Weights of a small GPT-style language model, trained from scratch on English Wikipedia.
Training: a variant of Adam for these matrices, 701M tokens, 10692 steps.
Each number is 500 + 25 x the weight over its row's rms, rounded and kept within 0 to 999. Layers, rows and columns count from 0. Numbers have three digits each. The size before them is the row's rms in percent of the matrix's.

# layer 8 attention key, 320x320, rms 0.0438, rows 0-191, columns 288-319
085:534486466524496525467532531456496550450499496512535525497472502520516455482507491506543537515513
086:505548522514478515485526500495512492480524487493533459527538531568527491541506521517491464465451
093:486506499513470469481501509515470493514490469509501526475504525495530525496523487552510530509483
081:502518510509492505487479486455479490536473507481455490494496527492530464528550466544492492456473
083:503514499520462570480496509472492514483502516497511521530483475547531491484512484506555469519468
084:516492503514454485517540534534516506524513450485485488474507484494516468461510493506502517511521
094:494552526481453515483565514480453494493478514493490548440486561503490488481496464496522488501504
087:510477498487477470475460539512470498491501540447502494511510539522471482524501508462422460479527
091:471516448523484518466484501470463503480476496468532457520516522530483478516507485512550519507507
084:513476473522505504504516528483513488512476499522483483487521523502504470458492461477479493495526
094:500493487496541491515472495519504447486501502503491512498521462466454509516503524516481529519516
080:483494521502535519535478500476522466525527488510509504484495485497503543529513518503500493488494
098:533473558513542462495497489503517471472512535534497528497489494508485475514508516538470480504500
077:505523558512528494495483522497498485454532486507480503515483506476472549507542527494518495492482
089:492504544507570484506506481514506497499523484529488537531476503463472481465541491532476529528451
099:467547479485471511472460517491457515508487459522497502509469489511500535534533535466541522464517
097:506470568485517479519477490496518457475506489540477502498502504505449487487484520494479495471507
088:492481504478517480502498499509500522493485503529500534512494434502502516535548535536506496502450
103:549501538461532502515490489504532489539507527525481503477507534475450452497520532535514494467479
085:500448501484537560549522465475511475488535484544469523497510510484518520492503505512522470505454
088:524499544522566545512506498503518475467507474540486548527502512491509523533508524527501486533477
100:492497462484439520474515507471438490464479479500522504482468526525479506540503482456458482498526
091:518479560476537543499473498519570477513495492504458540555529490459502477498509499507460475501480
093:468546477526522527493503525457508501520547461528530531481531492532539537523543518497524510504500
122:515479517511562492515470494480547484536491501535492513506490461496520487493502536533498525486479
085:499476537492574513482538479512526491485546519535469553519486496525496529525529502558472496521462
091:487496523500516471518488459487506476524506506519506491517488491522495529501520474484482506463457
095:486548459467473484493495548481446539497463521490496456498496505505492507524464465495525505481555
112:507492470486473486484542472501475506520453479497499457508516506508469459485453460472502509474507
092:503494458516464467512502531499481539508474504457492459458462480537477501475459489520463523486521
087:465485527488546510517479500506546452476503522525466519520491523491501477481508499504481494493486
103:525532450492422438500517524478470512509493518473523480471480495524510502454498463468475513519543
101:504519452487439475478504516525487518522465500470552451491508525502495471487451502467472515483530
085:515492491446482495459487519516483512480529513488514446472489496520515490538453484489535552471532
079:523525474496456486461520491524465502499471508500525476517527514535494495518463503457515502482513
120:482494561521517517500516518514541497461511517518487530510488493507530532472543527524514513510489
077:457499474478422478508505514490487528513483524452510469510453513549485475493488474474543535503476
139:498498529509568504533484463497505517510517519507517517515510506520522514461540544514513496482460
084:492473475465462462500514545487480498541484499454529476476461491517540470435537499477517520474506
102:479465493524463483517515510486551478471466513524497523513487451505520508535496492497485516486470
104:506475483527510544476499463492487482489451494525501466489490500486547545485500495538455520516518
100:501514482518471455481466537506517466490514506486493471547506524444501497542498542476474497522528
103:450511515484516497487490493493500497519462503497502562483499471490505468460501491487534508517502
102:519507538512464493528489544515505477479473501531469482523504484484509504537465553519466510489495
114:511538503519511479476494480493542479482468501510506510475451514488521514496488479570479519468498
101:492519525472510518461476526509469480517506474517507498513509523505540485449473480579533500499494
104:492478506513544530489501494500544517495527494484500544535510489506487506492527469515506510501474
108:520494483489502525527526538505537475485479556502495503470521543489493498502459503496528524529535
096:474476527482488502470515493492541422443485464492533500508515462467448489484474462517466495472491
098:511473474459515473520492483509488473532457495470516526459491462485471473466490470521519490474462
097:481491486511492517453512551487513532482519540484497537502526474479510480517467494454491547511558
100:504483508512506525458477462489492505535519480512483538518491492529531504489481471466476497499528
103:431496484473483469506471536511496494514491504524500556488506475516521544496518508540490534540491
102:508480473495498471488470549510534492524530506491491469494452546475480463488491502515503468495496
092:512525467484502526502490513491476522532533495496487527485498551532512453516540473519555466511510
102:512472516530538523460501487523511506506506509496482531556528516468504501499468443504519492501464
101:489510454532490504517488518480528488506461520503482485492463467532534523451517533552519496525472
098:534473490502491537530496465464492524513548512513513514505485463492499520535482497477448546549482
104:505516508486514459483507482497498491536494506509494484522498509525508496496503540541461517454496
100:540455502510494522508480496513523496494482526511497494483488481440485503471521452494485535469471
096:523468469504466561519456501518502498544492475473492469496482514533470544523517531449521501492526
109:456496521521474482534472534521464481456509479494496479489491473493540524529510527523512512470507
096:450515489447527445492504546503531439547532562530528505494494511480493533478514515495478508503461
095:480493484542500493482546528508505512471492520537476462532534540500472484534461455527502501528498
078:472507468533507507513518493525493499471473517455454479520493525483480553501507517525484517517455
107:495522474459493497497457488515526474512529499530535503506487527509479476517438501481497473502503
087:516515485489488473468501516504530490479522489515506451535536495539482464525495507513473467491530
088:475496476474538509504480530494510485458477480511511513524535497526467477503482495507543483502479
095:490493493527497506495503466491482535502481505474492530498446466482513473458542490480504514544480
087:494514493508511503487465485507495467475511455526508482515498547499475500527482528445487489554529
095:496456500522520511517527487524493486543482463473495513453492498541496504500546529533507513489477
094:494467460497492491521515506493519548501559506510503440505479519499487481521506517458462522519549
087:494510461514500495466470517512511550473508525526541481453516495489488488513489509513519502508517
096:483575516490544477465501528511512480493480508527551500543492546483493467490457498529472432492522
091:501500490478498523486554469499476503483516506471494542515493466497544527474509516502485549512450
085:492442495555472487519526527473521522523483508482483531513481473544483483471547539524527484529509
099:530516504527532492525536456464530511495429468491531536494522530500524541515539523511506479479524
100:499479485483494488520484508495482461493536466530535492501525496498457499512498497537538484482493
100:491547492527522505481490548513515518483481545526513499497481532446518504498481473512468482507531
080:508535491505531468443468514500501449501472509516521477518534513493510466494527481487474501478514
088:515454531488478474496541495464500529480508527498491503520476489499465529477506517492536494522491
098:516523488512494534467489473498498524572530511566483531480498516493508486507475502496505478496542
101:528548475493510555484475484493512520499497541485549491507496522487534495487465470503523518539521
091:511521512516473502473497539543470538464484520523563508486481512487503483504478504468478476539501
095:490502543506516517519531512480459488476500491475504474506472485501495470567510457475446568483488
101:480474519475503506541538490503488522450503484478480491514487513532468518484508521527556499517435
113:512489508471496535485525511511498510483520513458487492534474507493510528508471496494451493515544
107:522478503482513491492455498522500515432534505505493498524513517488483477492481500515484515469492
104:465543455510468498498523553528476492508478510499515472477499531522524470470504468486515505513498
092:517472479545482509519494470508485466500500529474490498477499461456457474493485485468420491487494
114:489476541457511494528554527522461498454513493482450516533538520525461501484552474546526488511413
088:508520489487554532508472457465497496525466452480482494495512507490488508489560515494503467491471
087:538495486492483472494499475470478518516461555512504503476482507471515510511473483499480512496511
101:495477539484531495502536500516516477512530467498479515531504532488496504511547484508521492490482
104:541508489540517471519514497516517532449480506463475525499531525502524475498477481505452495489488
102:490486533493525505493511476478499478530525466473502531526514522503508486495538499511506527461439
103:515486543463535538508518489521531470463532460527459541524519495510487548520499534492507508484454
113:494531527506548533462514474501526475536514490513511562478511518506490511469549477522500467480520
090:489526429514512450535467537534491484528446541501539482475466474492496514514443501513478493526520
119:507445548480517539498498506492501535435518494487464532509496527501519475505493515524528510498493
093:457527471462464529465529483493529478541563455520494476493528483527488474519482543457560479510533
101:498537523515493480499520544511486523518480529470566466485455479546498491515447476546445519490551
106:503522480518447505526453524532484469504494519501517526499496508478509457485485477483531478504497
089:481499526511490491565552535504507523525499560516470538505489469506500556468448454522465511507547
116:507532516475529517541520526477509527531495513471504449523506483490504530507518506487464527492541
089:491569514473452490529523515531470517510466517482529478530498473485512519483496496498496547527496
113:492455494483512476504443509488488476508497514495551482504479487505519521520454518529473526496460
107:514468491457464470498541485497528503448528507524472480497524483520511514493462515510481492533518
102:533513506469491493522492524541506551515477526457515484489520511542527513461429508482489526495538
106:551496515488503523495477484477457533487507493505451522513536510532500537490545516483540484500525
101:486467512473501525532503532526489504519495599529540496479453541521491516488479505560451563504499
108:516453478452454530449498530493479487475530538452509544496468454533504547490511508549512561532500
107:547512512521465471534474469475500521546493490507502486513470486526501486520540550502511500489487
109:467470493487537530449469496484521494470496458487495497514511482467506479530518471461522447514485
107:474516502497469547482509494514526500482509477480504444485515513460460503524520478500500450506493
097:518523479487451471546529524505464527501471557488487478478444517521495524461456478482474521562525
104:488483506484556472510497478467485529498520529492507490498504503513511540490467504558526543495495
103:541504478493523486511451507476512494511470516471485490479544500484490487484518494500477513465451
101:442527526536516482474499539511473513538481546495464542518491501508461470533462472484476520462553
101:485486483499492489488469498548494499525498541468528541474499528560526523471468462497474537489499
097:549482487496540500504535478441500547519502517487483532531512461454506500529499527515508501515495
109:508483501505488503452489452474480486471503440506466499488517481480470493502512497483533498483473
098:521485522507489481493497504480490511521533427470472509493480501512512519508481487471529512512537
102:513477525497530491478552520484492506511539485484526532539476509513527489506485475484507488461537
095:498490540503490511493479464477508481477562444500526543494553534522495466534478468461514433499524
101:487515550465463502475511470498508431548459505534507527488501486514457492495551503486500466468445
095:537493467512458460507506518505471512504449543481497518480511493520518517470437491487486531504499
109:459493488496538519487493500497514543470464485481501499536518515536484521515494495540473490485500
097:488496485529454476483483506506519475536503520508507514448513534532459475482485484521575514489461
095:504548580517505497517461500527503475486483523527483501528468499468474496484492540509515497480492
085:509448455570471506478488474518497509546496459495542520492559489503536497496496450498495508527527
106:515489496496470482479471484524516471539507518505484502472517553555464450483457488495536454496486
099:476506514488536516540486529470495572479464475493505471506491481500537522492523558517500559522516
086:470461419531463513487518520569507474524475542467517531459487490538465492508512444489509463464518
095:480495543514507466499494522478517496518490519495530495557487498512528516480522561489489512460474
104:468460502558511495480542493483506526532473501501499523498512494519488499503517464546526471545530
102:478551476483468549497540538517542476491486525481463522494491527527490464514466471451497440483496
090:499511492487494468500501518489462433486488495512474503530485514494490495498472471494497432543528
098:496522435503462483479527496515510482486468468504482502478529460510469506534511462498500440472515
097:483494464513487512428494475492510482508491474511511519487477553482492490476474443511473459504469
101:507448553469515485571470498489506542499480539483512504469476503487503536566527519517501536496501
085:479498518543447472505485494501501511469499491487519506467511508489504489516486500528534454519520
103:530465496507549516529490497524482545477494521483527498470482516500497546512524479512548524508511
101:500532449523477491485544503518521501509492527479447523510491494470489505523515463478488458552465
098:536469550447560483485474465492490529478504520478535477526467544517467494525488500497483535488481
098:503477496455489502490518468532520526481482518495528477492496469535482524526508522531529533489457
101:489503528491509515508484513458474560524456500516509451534509492462537465489528532531490519516453
101:517461522485522477526489515508517506526523504515513485466475495488488515512512506521488525547509
096:489560507513474510509483551513467489520475504493507458513538486482499500464505471474482474487473
106:518472525466516509554478486485504532502490557515512504531490495526488499495493513526523549459454
113:472519527495532501505473525476504527527474554498510503555476527502490475510473499485549508498499
112:512540451501516502521496539466502533494455504491538505515458530529537509470488511517529496498450
093:498506544504540525508502493503486521527475512502513503516514517484511494523515516551482563484524
105:498496532474508516551480466480501507513496498494517527532474486508493503497546523522532524479469
093:482482484522466473462525459524439487550454510516490489505469495507486506472452505487500495497540
110:508528531458527480545496471479500493473535502449532505522489476515513489498535505541526545504461
079:478555502540498536507481500557487470480477554502539492472501522499514479491498527527506502497480
117:538505504506500492506498499459479488506498487478477560516479455490525491478505529537541472507490
090:497499524520521514508458481470528480461503508520479524496516484474518498523566508523526495515486
109:446532477550496478477499511506485529501481508463522453507472524512505523471504498476471496555502
110:488526474538484469518483501485500505530467526525497444485495517546513535512479522479491469516495
099:514539471488472478456511503502479535496469520465519505491523517493522514509461493512486505498494
101:500516488532483492476490544529465522480472531500547487524470504514499469470477510500498505533544
102:509501512480524475470481535501510531547477514480521498496517441508516487473473502547506521494521
114:510523504494464499474529515508454511509483518494506461468485523506515485506471473488475511469534
093:488478455538479492479487513483493516534483544460514484466451457505514536466472517503457496520488
105:521500480492497507458481505528504517445471522511476459496494512537493470507543490520505509507545
114:522522488543504490495493499485468558484445507466555522497445477503540502481476476509483523543494
109:521483463484530510498507503536544466530533462520497492492529478484475507485545507522462441530508
104:523486517467514479492511495553509448490510474523469564485531477509506477502470488538530466520524
094:527535505471515504539470534474503517492531556490518497508463477491534510472462535481508562486479
096:488474547499500516510483514494522503502519515527520537472543518472525476544518507522472483476476
104:476480517514491496511478488484490490461531530531520492489475463492482539485460518508485525457461
098:470488496493512505527505522478505486494549482518543444535485507448474447534544531467520494501489
097:493470504533538493532445466515542452530492525500488525475540508505475524524472457505486492505495
111:505538510547509480514480480481507477514504517511538478486513527462523451507490499517522510480471
107:475514487520472541477526496470459517537502474471544503530516455436498491537501516551486499500518
114:503516519486529465470520479517516460489518498524504507515535532493478490544539507493532520448481
095:463538464539474469477472516484480490491493553507538463521479494499540510486468493491515554518485
093:501510489518536480495483511517488485455522563500535502519470453501530549479433516502453552480542
107:500497520487515548470509524498495514470472510524487523516501485507519477532485493495515527457526
106:488520535485538527486514458553532480483522473529501514486531476485441488485468497505499485480532
106:482468474515518509495520498524509465536512511490480477457498525510461517486479466503458520490515
098:498513514534496464503480487441534481505496492495563527518505495502567519497534521501476522525491
102:511498470511464512507492551491526528520496517446512480516485475478506526486477486496477455546489
110:530483512527530545448492489451474479493464500519467509489521524484480493450483547473521496484517
112:535494513497536491525467498543489469503501508512467513462526529467462474471515442535489456490523
115:509476479466465512497526512455459519480488475501505487485449525522552532491475524497488523530512
103:504490522507517498470536525501473483532505485524492502470474544502520499466543504501538516503527
104:500507528545487528496476534484495515464482533497547480503465496512510524480499509510515519475498
106:497503492545497516512497523496513498483486462510541470505497466477525544514490492510484540508464
110:470530459512492493512512535464530473483488493482554502547501484522540537504495484490508523509481